From a checkpoint of a small transformer trained on Wikipedia.
Architecture: RMSNorm before each block, no biases in attention or MLP, untied embeddings, normalized queries and keys, some layers without attention, gated attention, short convolutions, capped logits.
Training: a variant of Muon for these matrices, 247M tokens, 4124 steps.
Each number is 500 + 25 x the weight over the matrix's rms, rounded and kept within 0 to 999. Layers, rows and columns count from 0. Numbers have three digits each.

# o: layer 2 attention output (transposed), 256x256, rms 0.23, rows 7-16,39-48,71-80,103-112,135-144,167-176,198-208,230-240, columns 192-255
# v: layer 2 attention value, 32x256, rms 0.0431, rows 7-17, columns 192-255
o198:525522491511510484496552496506527520513456509495497524513500468455526474496500520521500464511501467515499522448518525518482468504465518505503504462543539493481488489503429492491533504511510548
o230:484516471500547520506509484511481498500514476496480518504512504551495468485529476491507485489529487450565498479494508490537492528482486536521478489511473470519513496502491499490486494506505507
v7:492492483511479529518504503483495514441483498496500495485464508492474521495492568537465527488511475524485535511519494469493517485511491508492529453475497430486523523519493513524489548533498476
o7:504509515472509504476492471552467452486483493488486510521536515527494496524509489479492516532537520515514463526506473459578463514473506508511548533490476477497503483501466510505508544499492511
o39:564475454479526527523502508496522489455542529514510492475531513490495478513467502480440502498531491514501493494505494500490493501531456478485510509528540536506481501530500477510510482532473485
o71:477527491490502468476522508508484516550450496494525510503502520494484478540538484507515471507450484468465495505521518512514474510516493479490482472474514497496471570529482456467530480479477510
o103:504471522482555512537497465535493505506539523545505502506492453476534534472513529461521547529477493509523486497474502562494499502464522489573500511486445480494514477483513529532466538452502523
o135:514471515459475504483498532508487476475519517451477516516469507509512480480500475482522457507458528501507475521494509497484484500499515518488507488495502529509504467471506520483540525525506475
o167:523466504510538475465512476522441480507490518475486517488476509493534495500472506505510504494505453520451512501482463514471509478510479497484483532515512484451500469509502534528488487507508497
o199:497480477484498485515468497526491488520496504561526474497493510454485450548510514519526513478492512441490479491529489497491501481467514527509488496527564502499486512535485494530460508492478500
o231:484521505522501479513487483468535562553499509510484485496490479497532506486480500518526511447478530495501493494459483547492498526556508483461516504489494503545545483526508495460504523501485452
v8:493536517480531527544497524483502525454500477523450436527450469481521491500488448547472557486468472541493533520526506504491491507512487528475530488503528534488476537480487515480495463551487553
o8:486478474502487539459489476498497545492503492480502508520507504476488519510550528479508535490504494495494490474510488491508507529540491509479495494513473488464481489492497505506508504519523495
o40:468494514528551513540512528485498463494530481513519540509517514520458548491518475511528458502508486475500471493497520490460515453504522492467543524482488527551517502488508507486525456458503513
o72:534479468460488477520476505504526507541482536488492521505523474483435472511473494502453492514520470472529503526507533503505509483501496515485496509484494510495507518523502428508480513511474487
o104:445530491528499471482466523486539470549475537539457492496504527506483520477446520503516528524524515526484520456483521566519541482521489556527524432502515508522554480520506538513529509539554501
o136:586482499521557522529533471502497475498502498495516502518525525470499499507508523517567511521479522453487497480540458464513509515473505509496499528522453492539466500490502531510496460494505477
o168:477484477527506536459497485476471474504521467529501508475456511498503490482496524477527520497514465505470513489474514543469495507569521493486432524476539503484478524473499472479473493503502514
o200:538517474484476537483454468466454532486527547496499473527550437485520516475494489491492510534515470507509494514495501496492501506498505485521491529515498540501507486514496460483517514538504484
o232:520486508472487502503492486478480507486487488494509499501481508508492529501534514512516493508478511470545523502497491524475518527497510450520502478494461498496513505544516512468475466461484493
v9:516522481506479518514524501518500481473512526522517514516508483497473498481506513460471508453502521513486510506526533516491502504431503480509493510529489521485493523517498490478515518441530477
o9:492516518499515483496505486443470486490519489515493514458491527457514508514485530504540478491480505469483514552490523477550506552545493479509511488479503466514485492462504497501472519533536492
o41:463493473473495527488478511504500476553476494500509456511485478522538481497484539493508548522526535509512526484482462534476474487504518505519510536530482462524518487476498490492471481529448479
o73:502446495513493453505517463477498484530437508462513483479495551476488489507522479504481506485468455478497486517496479487507492474530494526491511484510512489494480469509464461474508510551549517
o105:534506480519473540455508550483504523468497466513541498545446518514460567477498474468490486559503523527506524481504497484499460548497500507499465481522495499504471466510468510531533544459553471
o137:438494495436501482504473509475493521470516523521496513486524474433515454419489532550504538551480524477461448520487512528514511484503458479427533487539499457461545508489512528504545518491450497
o169:492497461476525507499526513494478506473501503544503505476547487469532535460473532518506534477510511516487498597442495493487476502519500492523548516502463480434453501552490503526436504504523527
o201:539493508520490486473436502473468477474526514490451492539496490510510489490519500498513488509517481515517476493489501536492476520530467513484526519512493516481495483496564478474539497527496546
o233:481503474484520493524502519474518466470496508497546533537518494484507485559453498502497529491556503491457536517526518465510504460496482506531487503526504534495511496517497520509469456478466518
v10:462478526514495496504578488520483543510514476504525507529486475506500500477496483516468529515480517489503484491473475508434503506495523477516521466482464446488508495552499464496500529456520502
o10:527477481504475499489518524509525501519512516482505484444493511463507513506474532499548521477529453520436485484527488440523510481477470480470511517482526501580511529459513490533520492464464483
o42:485494510480493448509544490472529509518495481474499488504515500515560482529533520488519465515476468477494492472514494499449466514523492509476493521515478506488561480526516500466487509472482490
o74:478498498474508498431472468541526493515460475492530504480503497509548485496460481475506497471483484519509512533461518513507494552521507468488504493533503494502495486532491512490530478495488506
o106:457520519544517522532479487564469552532544530497497461540497477525484457514497540519448518550469534510504537538497491530461512540507525512522491500461490456488433541530493505537512483531518503
o138:493509451520491523540520497491526501540472483509494501477457486490445516508513467478508502507490478501492518496530512500508539496464491503478502448464490521484495543446525476486494528556485451
o170:532480550503514478472519465497506469484508471489501506516544492518460484552525491496492487500508492536498491486506510511498510509467455529521496475498493500513495485505505496506465486500535499
o202:473474521538492506511516516478479502464479501506507535499492500516525493506544493509542474505495488465485489494489515495516523459503502536486501517528492505468480469467473527467481498482519484
o234:504511511451497483485518503481490484497494500499484472466515502523530498528480516478505475513503475512529498463522514503487489493493510489517502457551476483493517489491493516526468499473512489
v11:561520524523477500536551530533491465477533464459531516504478545527550504505520478506515499551467539475491509513540499550505483494532462516531460510491489487500556498492450493487538519516528543
o11:509479542466508497487476479487500490496494470487491500508509480477487521471472504513521507525531521487527417515477523537515524510486497529454501486500461490529497510475510536516508484512483492
o43:512513516482498472497522456527525507474488511492488526506513539531524462509476494478513493494479520498538527501537518511511516481483479466499480530486501494496518468506525509522454529513506483
o75:492536528519501508493513539471486450517489491515522474471483512476481500505535487498492491463506489487508523513518514475480486519495540504469518450549504499490508516467480515503468490428487551
o107:460509490485484543543486477541539509493504492469496519479509518540454507504456554484502487483543494495493504472448476465469464477470486486505507525511521499529489531521554508475481542513495511
o139:470515496539489521519542502486522506529526514515508482565523467461524488503468498461494540498501515488510487530494517538484464541523490514524484498510483459488469501496470498529517480493442480
o171:510536481476524499504500511494488527540510496521486486475442496526497496487483468496493534484506494516517506548491495473509508506489536475511472538506491527499517518488517485544449506465506478
o203:499507496506482530509452521509476501511511505470491509485528494562482496548507468503526496499457527489525532546489483508505526501542487502519502488504481531480532459508488538497509482486467491
o235:538458456473456490497480518488535505499468463526506543515520451455502516508500515494467480506508495498495488498574519518521522518496520506491483518500503512469514497501471475476539453520547504
v12:500523494545518495526471509533512474507464528488541504440496465501478491485531555538475509449517487492452489508466499490537489464505497515503540485455499495483493533484526477470558548515494472
o12:526469516503485532489495470510477502493513495458505528506480512524562477490493506546493511500459495503515526482516481533528496516511505502504508505489519498513482516519493523516485511497476498
o44:497530480474490473456512510488510469515524492473511509488535542471504470473497482453492486512514482540531474536543505513477470438483524484514506498508495515495456480466464484505504442521493508
o76:498491489485523505528523520476501490460491547532474480482504496492476506509500486482511491508492526492519500475499529505490475467490502481500484503446495477500521441540527494505486506504524482
o108:514525517493471517479465526500515519480517482510516516506492488531483490554495496526502536547506471494529498524465494458500514473479522493480455465468432508476502513489512470528557528493571558
o140:503518482504503508530509511464503509535524475462523467507494499477508508496472517455495486525527530491474495457487502487530525486467455536449479487536529498507539534496486511451475502492489476
o172:537487483471506452465504497505534520544452485496513495485524487526505494521551477471497516498468496525493483530505473495534520524531541507497540547509500491509496493476443529485524496495492458
o204:528524474478527508515476483503481499532499515495477527497516527509535554500481485454495549493495509483548529445520502521474491517495490523509488518512520534491510498513463488513490521510457466
o236:511478471505506502452464511477511481497484474489471469499519511518521459511474498492513518490520537470508477490500501497442530527507481489495518481510525471490468540486496505529442507557509509
v13:512505516476486531517513486530484550517479466454502456458485475479520500476455476445508520524510463542511517503497521520510446481508510510508495492477471551525521528545471494535520531566552542
o13:503477482512531510526491465466473507506470476488503521542490487520539498514476488454450521497506466498539529487501440474529544562492542489474522549477465486462500503462472522481546459471487495
o45:507465475520492463484565487451549512498480550464473468511487468506497532449541522450529525491527521529497459480445482482512509487473452446480481524508502512502480530483494501544538475562467455
o77:489523511527496474471518518473506513533491497549477528495485521513514500433531510522517444515534509487487460492479466491500495500483493487478512456512517550523462510470509532502501475482495502
o109:530456461448497480528503504538488514428539485483532489463514563475488462545477508514468556509501518495470484498518542529457498470509487499491494465491492491517476499462473512512439528450508453
o141:530493505521539495473506497487496519494528537538491533478468477514479500520520498576525467522523441481512541543508478505519473575541507537509501480478506519468552490542486474456492491511542511
o173:537531477500470486516476479519517533537530480482498512431503483479515513528545503479514484441494497506494521516514486472532568487478547499500486462525518503525522471494493478490488514497521511
o205:504524509473487543512522485528514494531494498485496503523541492449477533515483551513534512472524488513502455510493475467509524491528500504540514508481475504482492516523510501515514511498492533
o237:507527529503512467478484498515493481508482510536500488496482512501534470432503531462464487512461507491477513525511494540499485534566509545486492521529498535526533498525502485476488502586510439
v14:493503472497544477500497455506492512469512488449433478471516481488466508498541423485475488493506532525518491493466495498506430568502494505498449493463498514435498460458537492556510530515487489
o14:502450520490458495533477480529552523524483456529509532529512517433515459489527505493465498506503451549490515526534469490489553467525487523478434492494508510495565481513522535470551531497464470
o46:511531503516466507488506489429504501537456508502541508496455518479457438518559558521428491498494514500460513514449526492513467506513512497487536501477512494531494540520522519489524474516489451
o78:503487522481483466469536494541520547493492465479509500510512481545531452501468510514485491529487523500542485482493517503492513478495454457490472521482498478493464515514491487517462533508528514
o110:470502490476514496541510511509456473461538510492494504524492507468487551502500450486548543505515462498503488505468469451532459474487527534488536460524521534457523467498498507545495450481553518
o142:469511536530503513491471508476479500487471529522483512480524487480493451472518520485494493509544476531501484492527511479520506488571484462557483461518467475466520495493482509510497479502519530
o174:499489471516489495435457478482503486469487571479482486527537549449477450491496490524529477499530500490534469498512478510560490498504491507469484554468501519533508485487510477534562528486496518
o206:473520472459535523512477512502473493520537491483489493499503499436512463525531491527521486484479547495471492520498474487468535536499509499502485535496508506527511498494462489471476462496487506
o238:542521538499418474487495541511544509519499495484503504492466515501495476504491550482510508536464484515517496490530529533495477497505490510491520446540491485523479517483517514544482527500489482
v15:504452494549486547480567513522494508462535509477521559508496492506496534528550528521491516491523482503536515512542490487487498466505521507515476463507501522507464516512533526487520498532490511
o15:517514483488479494541493487459471508492517493513505513482464493469473502528505515490462515541496487504487520512527516491525452469475509449503485524497511508472545518460522503519511491494525481
o47:457541510528498499470514483506503489505506477504484495501478518518494482496472488476528507530482501478519520529478464465510501500482496535527528486493501500513488498539486549525527503503478495
o79:497532443494505500511501476509484501485431494503491488525503480482484529452478506503552524458522468487473490471497424529516461508523524506497491542514493518539520550514462436483525490461502528
o111:486474504522517504491470517501494505498447531535502492549502508540480420495473483507445499463491534547534461503480512453508511529545522488507481464472501499503504520506527522465488500517517508
o143:512510497521509515479470517513557497498485548445485518459554479416498485569529521492546538508533510481483529456535526450518498494542475528486499500506510505530475519493538492500472516500429500
o175:494480520477519500497529459511566479515478527510489549473483497498487479452473505488526487467486482534531465492489529443478518498511526492504527503537482496532480516496501532497523484499530490
o207:512464447463492483508480514520527553526487516487560505467467508491478478468495505517476530492478507517440464496471503532510499491513460480470468491487486467534522501562499486509482486496512531
o239:509495499535516491452506484533513502486531478490510502477446511568535541501499481469477472503491495468515501549526516529506540538474473499480503516453519472509503465495441448510530497523538499
v16:564486471500505482490493509502509465479522503496424529494573547517488511507515499500459516481512528470482489508481522489489484528492521504526517451480503482463484511478517493511482464465534488
o16:476480529548460503504507461468484496472512422480481498507508468499489494526516442518499539500508474506487538466544514527511526478472481521530522506521477492526526492518489460508499466507413506
o48:489489470482544513553524494520482538541469526502489519517506469507530520506566490490531529498496484490484467513495524502529515517462470540545544494486554459460493501488490515534525511546511519
o80:507486531473521547513496547482487516454531539529493493547498498510438544487479517483514519474518475483508519517494503500515527469502492477507516491511484503517488514483543470484484540531511474
o112:540485525506474535475470494476477513485493479485507496452513570476492466492554533517484498497484479470473525502550493500488459526540565471443477556508474519465461534513462484472485448503495534
o144:481501522525513534489484530464515455479478485492447501470502538511489447523483525510485459545514496466478489490514462522489536499512517508489509526472524503470551465516502518510472511509489534
o176:478499479494535512509522526501525498532501534525495490469479464483482522498491470441482504484473522523494527499495485496482482506511522537526485523486485538521491470492508536493495462518473517
o208:562514485501487523527499491512517515524504508492468471522471513452516520470496501529485520493492503508525493508495526525466517513525479492524520499521485523516516510471468475507519530489492485
o240:470541465476502545516518503565458491488486503518533464503462497522520492526502506476526499510514463501530489533487472504490533500467497517506472496526519564456524497484519498524472481481492473
v17:489513518515494461510528474542527492544504466518461506471515503498491479477509518496520517493470504490457489490538525524529484487502516484451496496539509487513474516463476481492503528492502503